{
  "attn_scale": 0.125,
  "parallel_block": false,
  "init_std_qkv": 0.0292,
  "init_std_o": 0.0,
  "beta1": 0.95,
  "beta2": 0.99,
  "decay_fraction": 0.558,
  "final_lr_fraction": 0.0,
  "dataset": "wikipedia_en"
}
Each number is 500 + 25 x the weight over its row's rms, rounded and kept within 0 to 999. Layers, rows and columns count from 0. Numbers have three digits each. The size before them is the row's rms in percent of the matrix's.

# v: layer 5 attention value, 64x192, rms 0.229, rows 51-63, columns 96-191
# o: layer 5 attention output (transposed), 128x192, rms 0.193, rows 51-63,115-127, columns 96-191
# gate: layer 5 MLP gate, 512x192, rms 0.127, rows 0-32, columns 96-191
# up: layer 5 MLP up, 512x192, rms 0.13, rows 0-32, columns 96-191
# down: layer 5 MLP down (transposed), 512x192, rms 0.121, rows 0-32, columns 96-191
v51 100:511526482533494518518459502477506496531503558537480480518488487483494553492466499493505530482494526503487495449475484552462555495509500524480472498491462515548537471535452488481505479475471557513526483475518488506495496546512480470515468517475519523508510479517469504486487481499517497507
o51 069:491498519494504491498547485510483513459484464467521503457485494477468500495552484483476439503473480509489539537513502486530456520511514472476509492488512535454498523494495548509486545557508468490458515539511515487500515472519486513493516496547515475484495508471514508492534514487471495491
o115 125:492499468525494513510462504497527479527524541532479500522502492508527506490479488529516523477525535482486473456475496502484539496498500522507492508536464477544525483525487454482514479458481543509522511475484512505474486517490479477505443524462498514533519517499443505491479474510500502525
v52 095:518520531481470451475523519523492494518494505512523506489509537535526536503490493531498489535449506492540526426500454493491497451472494550476512487479479503498525510528469467476513537472492460495522472515506483513511472473528514479539513510474476491451534519494517444534526507505477498506
o52 065:512481490500521537481442476471509476491496472487494496515491467461435437487512484493513495479507484508458483537483537533542528537488537475517495472547538473516472540481520484509527495527540543515500514493470485506463529531492501512474497471502544523559430506508497531506451511504503501500
o116 118:508499536501486472518536498520483518495503510499518521497508506544556549501498489507480500496461513510548516468484455470467490452493475519482494508446453499479516483515459506502495506444478473472486499504544528480562474481526500515527511510496467485446574503489513447500505490511501508478
v53 096:482528473506471478502515504523476513475486485514462530529498541447512500527501500505483475483501498538510520429497508491478484502508488527483507478467517476491504490509544473491508456500537502496521509472546521549517520488503522475450529492501476497480476493494482521498505532505449514495
o53 067:494471508488500509499484475473551501540521507481516470507528464557424491465471498555542486462517469476500507506523504515507500479481512477491509487522482513442480537497464553504513508477469472511500500516479462468506511526501486504512470492518535514513533505464572463492526498511541466451
o117 118:514493500489486484503531516501428498429468500533488482499472509469550515519527512472479494513487499513514493484468497479470495514504488525481475513460517463541490458506534488500493472515517510502526495457522521525509516482505512475496524483491455481507475511541432533512488498508460534510
v54 096:472493525512511445534497510546489503489550524474538483490521499493491499475437475495508486520516501522522519489543506491534493499484542501563491488477492501488486504487521471485500539523519478525485521458505510512506519501522501470547515523517491488498495516489523462537515494500497488473
o54 068:515496475470444547485500488462534473502476469550425522511516514481496518496515504519480515475517473471480501515456459506448446489540469505480513473527512534472516507495496508486497460503488510518525481512522505504510478516464480514464497509493512492526489475509462500453494515485513484523
o118 121:462531524530543451521497513517415519515519520469531489519503504526514474517494485475474484517477530511515495490555513503553558515485527504515509482459505480489485485520498511493510533517498478499480522481496515501480506483522520485520509508499482483481484534483531487558496509472496477491
v55 097:508546488514453520473525498440519508525485557497447473509503487484527540490464536514498536493509504494493515548523509462466488504539503500540495484537503448506542509483503473550492504503501492511494522483498491542507482555536535512514510478478490540511460461549517501505544522449497515539
o55 073:520492462480515506496535501492489473494513497513522516501505489510470456502506497458504496550491487489512502487452478550542511514487476489490479517455511548531492520498480530489561464541498501480516518525519537464504487508495465480502487531485538461488533521445468498490484501544546492462
o119 122:471553531514484519496475495501509502509482509484468487488474507497513521464491515537482512466514508485483476550555505441455490487510508497516501456537512457455517486496514483488451517462520495515480496489495473513511499523529554520481534477519464526486459438552526494551508500455489493518
v56 098:492478493448478474529511482527498494486515547491531493508516510451499438501561500466541471496527509482499484502509496466481522523489517498531479496501481513503484476484515480499476551452520469486522468468495486530520492545507529481551506535497507557528485476443512526508485512516494534502
o56 071:483504484524522488489494533513520480481495504494477507496502509548508520496475489555475509494505486513490552472506512506537472478516525537528499493513476482492486456516514507486522469510494523498501494485463478496497493477502502499481468453522521429499537488533474451509519454504524495481
o120 121:504502498487495520512500461500508497492505504512503501523523492452480449478531478446532481506504506481514444517484467501470517515497488464482499468493513517526480526509461478498478537483514476478499506518547502504529499529507500523524514499479477567507461476441519536504473558522489511497
v57 098:449511497478506523519493512507481517483509520542507538476469466528488482505528528481461502514457518455500492497433485473428455511519496529532485539531469509479517514513494490513553486511491485485551563470505458494490485475515506483519486493471522509534486501506489474503564469522460455501
o57 072:509473505499479456472489552500493495519492470492480474507512504456480518530501491546498455509565466518498515508547501514525513477495509437491521508471490515481494486501511511507488495472472510518475438494494526515554484509464488519508497518514478498466539538483525505513447554494553541445
o121 121:494523508489526535536495466491488509484498516520524499485489486553509481453505498486496542486438522463520479484439500477473480511500512550515482507546503510508490509530508497485542481504521455481544543497498472501470531487532528460474489483464519486558470471537494491486539458520463470553
v58 102:511454493486459511474483480505514531504482505548508529522456463500485483495522468453445490494493468477476506525489506493522496494496500527495449487468534519509523520541465498495508509463511505506496516508493524547531521452462488470531507504479527520496488452474540506497482523504556481503
o58 069:532536480496557489495501512499480488482513456459494486482536504496510539507495517501577530503517543511510479449497449523467515500515491475499513510519482452514458486479539472530511517522472511485483522478512492476485477542505499510484505483521524489582523491542462511491508479472477509489
o122 125:452447470511462509487517484497493512517496543542536523514492506490476470528517473490425473482486462470498508521507567473515482515493514515512456496495510535507535509537456492464499478470538510519488475510481506516511506435490477493535510500487495527455486480469527481516504498511528494511
v59 102:498481514484474517480486498535492520476548483491495541515496491511488493528505481551483489498482492493490441515468495493504501519528510529497539517493504539501504461452484493525479497524518471504522492526495467526472511491499468471521511494519502450498474494526505476519534450487533527516
o59 071:504506467506498465512473510486520465502465503470505471470503496480485514502509538490515534480473498486490547464528454505487509475474497458551473470506529454517472529497491513505490502499486506453454521468484561491534489506495560502476489524499467542519531514483488458473457499501504518454
o123 123:500496512488508546490508484505490555503539497510501522537483519513519461507485446535512458507514507497504467519493531510508494541521490522460525523490475537479506487510503518490508499499510485540507470519507442486481514494493474493488524482521493441488468477526503528524520504502528511521
v60 103:500460478511473491502497505485511522468504485435513526521495533507459541522526525495496498562484491456501473465500488488510528462547510478489492471481517486515494521517503516524486492534471490480498507473510532535545472506435509509461519527445524480522531450527486527542550527541512523523
o60 071:493536491493533526468491518496502471507505505523509493514537501506507510466480486464519489476518513513500520508499506525467485509445524514520525538520528515474501501487465494487542484490549534491491513537485494476466492525526505494538499496542426531472490526478516486443453478496484432487
o124 126:511474481500488474534495488473483525505504517472502518489465528490486508517535501527483523538484492468524487481532467494549508469531472445501467462485488500521497490497526515506460509495479498496499489479509505532535516470473514493485554508475539442540526449521477529533559525506498559537
v61 098:481518495482492490503463514497466489475512520528458545516481481471494498520457504509516495461483520489515497503462540521531518494522482477528523488480514510493445494486550492505489472463514498496497502491525510529540490472481445506500462484472481519549498492512504509435515506507543483511
o61 066:544523483519499494522536468490522510539491494476523492480478540513475506511516482477519516550524476499495486493555490486453470533481526499509484490498485506498541511528467502442521480480508512496495522485477521445467515510492538504520512545517547523455499511529499485511511489504517545478
o125 123:476492511485501512483504524509474501466498502522479536519508485477515500500481498535475476445464541511516513486448521513549537482505457483501496525508511503496435483483542485550494533517489486504479500496547478548540510489497465516491495470462485487548477501490488532479478480522487463517
v62 100:465520491531473569543512490514518539514453512475521503516479486472505538513523537517503499513474571492543497527524476547494537461530521467507470474504493465485522489502519456532482495489464494547473508502483492517508488494543478458478458511491485479498516507465522475503481527476502539491
o62 070:490438532487520424487489493493493459482503522512479481518526547551465494520442455514502531513506463517499528516468510481503477489494482528465548480471483541537482522475530528471518508529497474484493520479534493479504493496456519511506517471502516503488447482523483506510501498522521484445
o126 123:521527513508481556520554499535529530514483489474540504508459421466528524492527563541504464472493535485504496493538476550506558500481517492543448521511490459475526498485489486541490460484488507534463447521485486514485505498544494482492486528491492495516524509476537499502512523492482536512
v63 098:515517506492531500500494471504500542536507466490521472521490519470506516510491479500498516520516523495511478481501512501465493526547500503472509519535503509501502472447559486515508536471529500542524469559478512492476505524554462495491478534499494521493537483520461510478453535506494484512
o63 070:473536477496479501510496528493514500470484522511504489457501506525527505516521525491513488476485495522476523504507475491531517483471511497506499517471508532500524532536519508505508526524481528475484547447532475480502482464437524508505511446482536455523490517499524493491518503481475489474
o127 122:500487519493506488505500491512499498525523449503545490527455492506468513488504463491487490511528505472522475475485522528483489517540484524492511499536521480527444474451521480501505507480515465522506469554469534500519524535550467481501493538517474528467526491504478499486480487500506510512
gate0 099:533456475456498497493485538485500517489524461494513507443502517502498492508512462516522440445513508517482513537529481531429549532532546508506519520495492486480487461456531503472509527520517516493510530494483512470459522511491495487501516551533486527503499491492488469503513495476505508503
up0 098:504496467526492502508512498487551496462542481521520498470479494487489501504501540537505469489507497473509541498526457530434490527501461474499503499495513502488527453525539515474479507492508521495480469485444478529494490464507529464527496503539490510514525536508529476533534526533546531472
down0 095:531515496501531441518509520490490509481547515513513482514468509536522490497485507515494545499510533494491492510518489505484471459478448540496495524471510509494525500506499501478495501485462491485531493461459462527495491505483481508496519513486555523523488483491525462481500514511560507481
gate1 104:509562479474494481498528478476493481494492557485515491472539449486510521555516504489540498499496528495510477465519524495531505528457512483509526551452459520515506502508502528462522500507498494475477457529536457484531484526527491486474461515507544515517479501489455550517533536505510515516
up1 104:490531487515499532519473472514512542490519495505516502517471516532514447506510583498514492522486478480491450484488510495494485535472503516487479530484518530523503504534506491510506486527457500510485454466528473467538515511516504535512548492554545503536520511550487499532504509515500496474
down1 102:506509518494515512481485539483515522548479479496473523507484574513531488506480527524500555475495499509524529519557490522486467473481498548496510488513472468479485510494551493492550536499497547499509529505546564523485532442511517521493536503524469501467503487500491516463506484500461498503
gate2 100:500491459458521498476479486509478495493475477502448451513512537505469536514507498467473490486513518539470478517502504507495509516492563487511460568501518489520490517483499504510456485455524536496545483509507509467494531506529549473528448487491473494512539508500455517508500513521489492545
up2 097:496497464484517506488521504530470527544482526464546541508538499504487508498475477512516509467525492495509469456543489457480504512533472484512492529509487484520495459458483496517541490465486484494539536525442494502527510477508532508490511520480466481503499511498522486526490480475535498545
down2 105:469481532494525513521482515521508478467501488499486473515491506540497481528492505498463566532481526503461549479484489499504510480501489466517534468492497517479458503510452494490518501535492452505518528518523512495539490522497463503470525487509500494495488522491555491524481527493490463531
gate3 107:504507497529468480518547546491500534520519504501471445435524529470458482492517427488511519448534522496483476499448470503501516553495506526478501512507466476497474511491478485530492508522492520452515487480523487469486499482497525485476531496487494491492446513507487509495502460481487450463
up3 109:541471555476566482518510501520505472509474472489516472475469481516483494497454506491491482476477480514458500500534452503476491572515529512487509495504471488471446540501480513487516490490538546489478494494492503476513526433499489543543499510500490547523470475471483504466516510511497482481
down3 106:500490502489499457515490542454435530487515517540531494501497523429502469505508430503515499481499511518491491534487507504521489505518487440527515496495481472494484522469472482502475498530494478486456517494500460521501526484489492527453485499478497463455515515486470500532516455494492475498
gate4 096:531519491506484512477498474513471520473508533516470471476478493483432514478500521507510479500488503473537501487477513504477488500465546506439498512505471496489474505535506532508521456538512507527542532491504481506539523530507520515530475522486510491486502494487485521453511513470476509476
up4 092:504488487541519504487476491505483447527528500534494489514484550523526491525470525503542512505506471509524500454526539513519493494514541456511524548491515456463502515526503537524490487541502517491498505495497496503463503514501494523463478518509520559477528488552494535522476524496510492492
down4 098:498539495462502534519480466483511512502491477503461470512514511482480442523515492537478477508467477485471522505548522455471522502465505542497446515528522485490484490506465503464531476518533509484525485497526516456519522495518441472526518519537524476471483527518524504494535486520529511477
gate5 108:462478495489507462502481510519555532517488517549515470478534513481489551481470489490505509504476511503521455514470506511483467489496510461507496470457476513487483500531476491498475486538463444519519477509515444496475469522513522531533552496541496495485516546536467487508441499522495473493
up5 105:496487541483501550498501479466463469514529480477527535548525443489549537523504484553444500484511506487489490469500472480528467532507500467514475482484546487493493492544516493492491538488517523466472533503455504465467507499486495502450541525507509543499515491475540511520459506466489520520
down5 103:469567493468469465492538512508486493520486524516519485505495520489462505540520474455486500445533495529512537434497490495492518479493456526544519456486539464483489516532472468493545527505484511522501520492536490520488498472480511547503502541518441493556516482496513510543487488508485468505
gate6 094:508505497498493460520481479535518500498493514508476495508500478500498536475546488481499451505513502490527511513520531514500476499524499521546484485545494484521466487541526510534434466510464496551509496558523509469541495476507462531505484515450499453521499458541523457521475488492545488511
up6 097:515508474497516523509508524547508514459505504456504506494546506536509468454491483531498533479525524507487468446497541484487485490507524509454481455529460473516532498442509488502544528510513480501485517499501539513511463534517508491472486466502569521512474495520486493517472487514482543490
down6 094:491512483454484508493479527490497511500489518514540497511515505485531473478513472486526499539517528488535516497462506513542490463474481466483522496512474500509528478518509496506548525495480457507518524498512541505510505494527504491511537505527485572508530493509463535499568507505472477505
gate7 100:504510442527496502483571507498532475498492532527492518475480486496517493487493518482492527466472508498539492521515490500508514496546526523468562498510522490496511453505517483520506479531462498524498509492494511512505483515463520509519460532513540472487505474497461477521465534472513511511
up7 103:470516480489474506517518493472497501520506492566488511469485495496523530433508512461496503490518532464498529516499516505515520500509468469487563514508488497517528510499505494519466519512512479492532500528490492475490428419528560507523501492493461505510499493502500511501471462512527465485
down7 107:562475517479507489503502482499483506492508463468462493518548479490482552543550510487530517465482468511515490516519486494550516533483518481486497508533466532534557513509540497484516550529502458514494435533523487497486525491493484485546522439467475571461499516492497474495491490488460481506
gate8 099:496532509484479501537454527443493480522538499459537500493499502561513525503524514463513508498497480526533541501513518494463510506509482496470518456525523486479476513496458477512511508585481517532504492496438502494512520465473449497472502516508511485529511512476509523494468477494497535498
up8 097:497460489478510491511489449492502529493492531478511489494512511519487500505461449483452479529505506468481540488473491478524560515530505455501566433471494458502517525521484499470455507512472464459481499477567510504507472494552495491505524482495483470537508498499477465521536466423465519478
down8 096:454495506475530507517476508477498502492511509433505512527469529547502474544493483552540500477512505482509545493470500481571525499522487510503497480561487480487508505487485509529527506490499506495500494487505494507510462507532530569489465452499477552552510466514450518473467490456525513559
gate9 108:540485466513512518530491476521539492523539520468518477506482515488495495511548517539488577524482518471534509518515481538502533503444502487478507462511500539486510502544473510491486531536491464495507514496517491499425496480476499524471488510531498512502510514513496489478461505520492481509
up9 109:554515479513474506516458496539560514494484489487482467484515508500468475474517501554509504502522449468482510493495518484444506482521496471502516494483459492467455509503535529519507481484481488497486486486501520501523533518508510487541490488540523508485509521493483513468476480507551474477
down9 103:517494515551498444499472493492495567496469492517522512512510481488490511524508546544499456519502461472533512550488466489540505472499498512485519540494464515475476513493501478463518501494525456530520470492494506517512528458489487487549492496517485466487503508483534496514534482481513479471
gate10 098:523547481529479494510552524497477493492546484473538498528538468492501482488500515499462470454488500493531506479509487507523541517466476453495497524471464513538493535507567455562484500487533536515506488546543524496488542506487508487501517507487508501478494466498498471464501510498507535480
up10 102:497523486521471475479515467533557551493524534489522567473497515545522494535503491492480439490509494501520515472513516504458528487447503466511489538473506531517504493539549461496501506505546497541464519524532525531508548527466514515486517485482510500481475479483484513491525488455510520520
down10 088:495477529446506521480502521531458495533463504525464515501454478477496481496502518489539500501513507472520516524522483489495475539497494545521523481537492528499508478492501516498537541510506494501527464452496499527539477440529532542494507482490515493507514496515493486513455492492500504525
gate11 102:504528494474474459492490478472494493519491486520488510493500539466499534494510522512546444511469503486472515520546508476482539515456537500542505499493509528490485553466532520532530485538532473547514513542511486489505514467474500532530523480526542496479539520482505510484514507466485491518
up11 105:500521540503532515502524508506471481461509472435457525494478499469471474502496500479476526503483471469526507511520475476532486527498506529469533500522473503514489490492495467505524472500507505490498494469494496518500465488458490522513489461506508478498516509476503506455526538492524451504
down11 099:450475488513514533506527524526518499498491507505494487519504479491520506467510562469507540491498476508565506527509515482480502501555454498493509534510521472543494486478509504477503507464508472502531537523540506493481499479492472502465498478473509526469494511499514487500543473513507518533
gate12 083:460540512476483527494535484517520478529488486487468549433517488542501536506557499458528508482498471507495457460508511492502487473510502456442472483460485451499457465477498487506525510479503489482493474514515493510484486508505506491485514471495469534461454491494488481524494489529492504485
up12 107:466502502507455547475487461505519470523466531528463494506502482510481469477446428481437533540509500531527498516487472482515516489508505496435508482467523469507487475523519490501487534507496562459507518485499466527447535492494502485523534502524548496483505498491479526533485522541506499516
down12 121:463544491507492523589522490510537485519460486542487517533492500467487472501476507509474526502490507531492462500474457537535523460530473512496504521440538483491508509508547544498455473498512529497484527528462492530470509531523451510522498496506541485486555497503494536533528484535488546505
gate13 094:507555518542510508485502486487473498478530483486443470532502542488493499531486520496505535504481504491467510490474521496501549509489470493492512515523488488520486516511466497528514479558475502478465524476497543552523495502463520505549524499507506510430497529559504469495479509518513498511
up13 091:557519522494470470548479529497513474464494491446495488502474494475516530504551516503483487500508515483508493462480523521506486510508504484506519500478493538495510509452438486484515516519446518460484515471513517510459489448528539487526483514464477565458507454491480474516509528506481490538
down13 094:505450502505464500541491509509502539467499490504532531534549445485509499515504492528485526537499487490506507515526471499500481448496462496475532479490501530502469537479529501512481502467526502449528457501531476470455560510488479495496496514478511500507503498527544492492457522507487533492
gate14 092:514503505497517503502494456447487459492515449478488531468550527468495469516487474543535484511468510562443499488492515518516541459510464515484486512529466462463511541479506493502493516500496513519544503502505487486519520527440492477509522466556546539499526537501496556484504440485519488498
up14 103:534484520520515483484509484488471483546479468483496508489542512506531551480521520471509452457473453499471506527499545492516537486542495530505466478472509500524474533496517504492536466531515514450504532498480504482525507476504528522498521486523451502483471525498502486479498465551478498474
down14 106:479539483565514515488488479476478519512515508532513498489476524499501514503560512500528509542511509515509528501487494480497444504440533489491482496492531486468479500463475492537476503539522475503489469512462482463521492491442487515487525423487511485510504447494534510472474469537487528485
gate15 109:510489492460502500504552505513499497542464537474533468467497513448451509468531485523477477485461504504497504465520498510520511522502491474465502496486454516493501499494490491544510499465548453442504503496508498544477493489470495469483494514469534447539511502496474530492486540507503464476
up15 109:499480534527484477481496495494554526464499495497478497544512480519533501512523516456500473537534501499473480550476484493541484514501473516527503486501494509486488526489515455472538478556511488601507563497465475464510499539464479495511524508524495519500491515503523467492498472488480513535
down15 094:516527475522513501504505487522522521484504464466510484507520479491469484505499505457534450495507488485522531508526530521494499500467495490503505556509481469502490472528509494513484520504488522520503525506501476464474490477459475465522527524463487515470560438483456475513505449470502526516
gate16 093:483476479469488488524529523510556473497536507473494472455489465512457485479535481490487511492521478559511483535506501497499514490497487472547510506468547471492499503486454539513475530575498525495489489518546529495473526530453525498478480469505503483519520502520485548515496496519535531503
up16 096:456491496471495480510467524501487561552508533480451496503474500512441522505504487519511520505528492531502478458514498498510540500500502494525508508490496521503487487510473478499473509535457492528488521529521476479516495471470505514466514505509479439509493505531519521504497487476474508488
down16 103:517504503462488494518518520502495473494554508506505517503467464518512516508500499515524507530520516536560494548575482476507487469502482528528517505479539494507502498512508448509509480512482486519549529525471457538524480519525508526506446489457520485508515460481500490508527496464526518487
gate17 103:515537478525517465448494526471470537523462485502550493486487459515472522461484477494482502511501511489446514471481472508514464473537503503483501472519502497515522521483521501535491496499530523490502526498511517485496484502507434499479504479532536460525486469525537551525502512489479514468
up17 103:530521530480459491505516487507496453510512479474501472520497505494540473534489515537508507502489520487498428504540538471514513529498492488519470529540496510484492480509497504456483497486505487479491515516519519505520512501483544453570479535483493490485452510496499456456525526497512512479
down17 100:526527524521446526489529537484474478528509492476514464509490508491476502490513486514477466500489497508498496486498491464522489547486501508465460539496529485493511540526494490489506502518438451492491482532475498483495511550492495497508516508493471497496507496486506514433474489521524503533
gate18 104:528515517498498525411467472467496484503479489444531537525507482524525490513460509497560514528487500496500519500497533482490521542480469520506447475499493490497492533501508507441490506478520509439482505521508502545512500526497456493494543456506488523517514507517522549490501486503540550484
up18 098:427524496492510504507501520475482543497484531475494538509480505471535504449523533579497509526525447556504483544497499493492495509536482513501507515480504511524518528494474496486563528516502521537464498502505474485514493515459468470490508483483491496549490513489493518487517514482496526508
down18 106:492480501501490492490481463526498506479462483503504476505486470522521514508479463542520526483526438534510493468508544507512524470460494533474481473530496514488485486495476485508518485494502462495505499497487504508454497494492536533531466479517487518490468511526458476532449524513488512499
gate19 102:516475567490522489486518480487494491526502508442541486495496496502502537514530480438478509445491503487505522517452527505539495550505515465488509500461500510506527513521506520471525446496507506515523526481538529472490453468485474510484507521526495487503493490522501455489516537480473503486
up19 102:550554508457510489537535511467523501512480503481496458457448522501537480536510464526495486492465527507455490523531485450485499488508473470509509531516512507506508512499519473537517556496484473521453489514503558516490468490486479458468478500514473493493465494491494491462500514490499496494
down19 092:525488508538517504510458488504477501507493514479493511482508522503476513516500440523555544496493534517469485481463505483527523513505493508474461440487495496534503530497507539491477501513513494549472474515496498514551504451485482523479498505491461528496518502492513545487482529525493493510
gate20 093:471482490496491487507471486536547517488498538480522546490522536490494546490485459511559481485488501523479526547510523495485471447540534492510507504528512480525541526509491519507515548550544483499478507516516505500494519521506501533482427474490538526555518489500493499542504489469432494511
up20 097:487538505483508466503528498534501499475508474490550495446533533442518434482492466495507458552532527506536527508518478494494507514475508467508471562510538501490471490555503505508513521520472518481487465499528524539502479498494491468472451526477502496520481498458514466494526490489457484535
down20 094:512501524486500508508486491496558533530505491535512455507488477493483459498467545495485495495506443543534476513491469516523515498506527512516498515515523503495496454541515533546486474497542461507463486493499543545517522550525458521480497494513482491497491503517532529516540458496506480504
gate21 096:533525524516530509514550475486489518558514503503542518484488466534542469480502458464511510487486485496511524469514509478518569540512578538474507527474495494512516481497489488526480455518499461490504491483524483520490450515471486492488473459498490496492496508504458499485499481509480537480
up21 093:519446526518447503545524516470548487461479486512465497514494478517522472500561477488491539488446530494532512531490492495478487475522478522477516511472499491500502492526532470527488538516490519517484514525528476525479484487473553449529443527489515461494493524524475494500501484499504492502
down21 096:545520512502506484515517491481482504492491494463510522507464472516510463472518474467536500485472519509470536481531525539469450507487512458507487498487505517540512495487534479505507507491484502531471505503549477500500477487520461447523457473509473511420516528502517480473499503486516483486
gate22 100:518534482490484514494478491473525515530464514496501481521510475466518481480501476468486492501509541540493515478540504496503532549497508514508490520493469481441525462527512468499492479521554527521508545486512489514545492477494501517505535495535491495521528498514512525531459491498495461510
up22 103:462472498443528524551525479549487476509493529522509482482487494510502470527495507521515529505513455494473523529440500507471480448499484543496505506517462493498501526491506488528475501500471466526526517530509521520471503510480499458515481522511529484481515527510519490533531455486510540474
down22 112:510516471449529523486451447463534519474526535505524511543509514533507474490451531466490512487506505497472500501487491523504503534527503519486501452484498459500507526521509465484483498480553483532531489522538488498476492497528462518506524525523539478495493549506489505494491488538519469503
gate23 109:496513511523464534564486451452510502496474504508520503504530497510500486503480491487514477465496514507518485523488513509525506520507485554542446475496478475495509520532478533495491533477547576471550499501546516494452511499481537506497500499502532492508518524528492500483519466523521507502
up23 104:470539507474514538498525473461508514500524499479508475544465540510526507558488504504492497470464475451520545475520484490480517480412496519498494513508500527520460506460485478468491524493528539497506476496469458542498494526466505536470529554494516511443485487498515518506465457496496488545
down23 100:500530480500521501472517518481499515519535497499473495522485480526527461555514508550452535505461525542470485479502484501551473501505499476491495497467517492529525537508484512510462528525494507453590504513495490520533511526529459494522513518533537509471493505510529495507513498486475482514
gate24 095:520540464482565536537470472476473498542472511477500470466495557518493480485550504475446505535495506472500479512474515506563484514519484503481493520479529477448520531482496505473511510526490544458500530500483488504526475511525480515510505484551500503529493516469489432504463523526510513480
up24 087:468453526523490484487519509504531553509507520505543503530497460503497509505491536474536491477503472489527483526503527478490486492478521521499470516475482542534455470520479506519485515489508518483472475489510494513497493475505523491487530524463482497501458462494458486478474444499452519487
down24 091:513493466502512511504478504477477484508470459517488542504474496513480460523483461497457461508518506493488466503498470503489538482522474533543467524512512470511523512545504497515489505500504490480544477507491489509541475518543487560515490496584495523521533523501525482496522496543546525476
gate25 106:502495468530463506499528509502473482499502472552483522487504499544489493467513498507494535487517542532501512439476547485508534536488500472516506483476532524449493499508523506524478502490474477502521502484473465505518501498535475465543482479511504536522523458489493498498505500497482485475
up25 106:488517519518472495488458516492506501577549498529500512483534550488493495497458525505531535472540450511539484518536522487482470517498524493431501521498516500495502484516461512493496480478485461491503500543493474488490490483522516487496513498514504490486523493487517463467468539453515499540
down25 104:507503502503575501479506488487532453523499543511494567448462516516488552506479519460537493469493476498512504509531495477491517449497474506439475489475519461499485495499515498514475479488475495500443494495485507478474504484533511511501511496488480492515512438509491492441457476497508540523
gate26 086:506547506534507525477505509447493506519502495508511497558516519499503508521534505531506511498488516452497515498554512507506484454478515492551469504487501455505519551537508456510506465513535433560479498458524502489484493489480496573476503470503475512543517504543508535528516472532469438547
up26 094:450474503486476487541516505470492491492483481504485536511471499519475479523507502482468478496476505495522485533492502522457527481525504516512484516519541482501523509509536516457505509479476536494519490500534512520488468483526449460519528476475478511483518483451463502455530488451464492479
down26 104:497534566534463508492486545461538514558507475509490488472475547469490474520497518547528507469485467469473476561520491489483499483499493487489504489528521513532518499508508543534495509523536513501527485562514532512488446519522532495462474492464498540545539516477490509516524525504465527517
gate27 103:531459509518477531476505483528512526544512488537474544480483483503512551551474506481513501518510445492494486511451464458460524527517502472519495503510516474462501547498503522480509517544533518485516530507528469524444522541512553501541492487447492527524512507540496483473543495513493462519
up27 101:544488534534515477502506516504478472503499539486529515463549498508506535519487513482444529499523449507486509482478514504507532485549507551469475512492485500523495471499516533499517499516526457501520542545515519477520504502531519523533538526512520477507488527488517475502525523457467507510
down27 096:538475490505503546468430461530518521542495480486542485505484511550518468528486449501445560485503526517498510487510505513487477502502529459512448504501515508526536498494494460556509527553510505474497520511535485495503542492480479463489483514480506473481491500508488514486541491533488508507
gate28 105:513501521488504483519540473501512491486506504491487478507516491511486500489525514473490521453509490472489522457453476510477440528519511554471478500503477537467496505492521508545487484483517544513509528458514505431509501512442507487512483510484555496507524517505492484500468520480526515568
up28 102:479486519550512494507464519487550507521492504566533514492465562483540506505491508470472484504509517477463507543465502497550543503504496481537519543464475478500501497476533501505508488504532423534472466505490505511494538513559464474501475526496509480473508494554476506498501517506525472480
down28 107:468506501508498501502521471500481476488465495488543537517500470526525506500522464506507490534516489455515554501523486487493541468495459528542495540501464496489520464464518488479492504506513564483537525486508493492480496498444494497487520487505516545521527525534523535533474570503513458524
gate29 093:538546499499440524499531480480477509486518509514502520494548511530541506528500513438465503509473453525443498496514478510490544504497512514490461516462453506530538552503512534513513489565498502535499470515543524546550485465493479488489494474504518479519507476485553508508505476518493450495
up29 099:486532496517506503502509512517478492479481553487515544486494497505505495490508541461504474526482556478525504532534491515480456503499464487489491499483505495520502532515528539437558529518553523444495494517498523523521511473512504488500516472486506458536457503504518529498493476536508505515
down29 098:522470505479514527509510537497491543490467533492471509538463517547470545565507485510481532499534488488493469479541453487511482465518508508510502559520483474512464459495504467501482497512468494522523502519470479525509500515509540516504478479519537538489476460491488494526493544492507479514
gate30 105:510475526522513525449506460528486518492475502501496510487487495512505501519447513502447510509461508463509532545506499539513554500488524497496498501509485487481483505544473509519473513513457459481520508494488508477469485496487467495541499479455510528555513489504494498505515513481541498530
up30 100:483499465455521501513469475540484488495477530475490543496508507483492502501475494528530491496460491509554517508476487512511457448503525445497536474523474487495527508520445498492506521501477501539547487476544504494497539496542511524523444518511495503461447488477490481474497490491503471541
down30 119:525501501508495523483477441534482506456493530506504485489546491494514480520525510467545523526457527513513510520492502488552485485521505508489551509536536501469517486507466523505495499471510508523535482473563502486534487497486500502552472520555500493484487490527513518479517520492493492519
gate31 093:511480481510503539513473462496500527517484507537525530517504479532494518510474540532506427508494461444486497499505463521523471483514544518446455525486497501500482508523504458513464511506525509503542484475529537532498544452477516526505480453513452471519468547460484484525501493506482508482
up31 095:516510529434536547488481445484514487502491493506464485490470527494501524534545510519461550518491524475508495474494566540498501507541469440531492499505520475487510506494483526510510530519483477463513478482478507502529475518509543510555478496483480516540502516470546495493489530477483472490
down31 091:526513499551459452507513547516525529493520552460517523518497504516488475456536505475519488511463473518519506546515478492491520483471537522503455495507501512497514478483507496510485471508507489563475562563478478539511471530499420526492533502539519520500514485513451481510519468527511486487
gate32 104:509499538458500465457554490516527501522496561525507532486508495465490493459525505509525439495460490522467517504482510484513517479549515491486503514501529469541519511466479496537516491491521496483494477501457485569502474457512505502512457504507485500518505548521502497471470518522544532516
up32 097:483435486513518523531476491508490445525498466511487481525527504516495462474511482506524512486535496473464526502465539530552518485503535465507514481493456495485542515512501473485513478523497494482468490493496511518472532490493464521495490437545516518493511438480518527513560444535481513505
down32 104:471514505502472496574502511483465456499487498471492514481478541481492475537513486502522506477493497507471486520481505520476495507490510513490524569491482454533528528499537482485484469538512497521477530550493486532461498521491487525493561507506493451548510463534473487492484482504466462534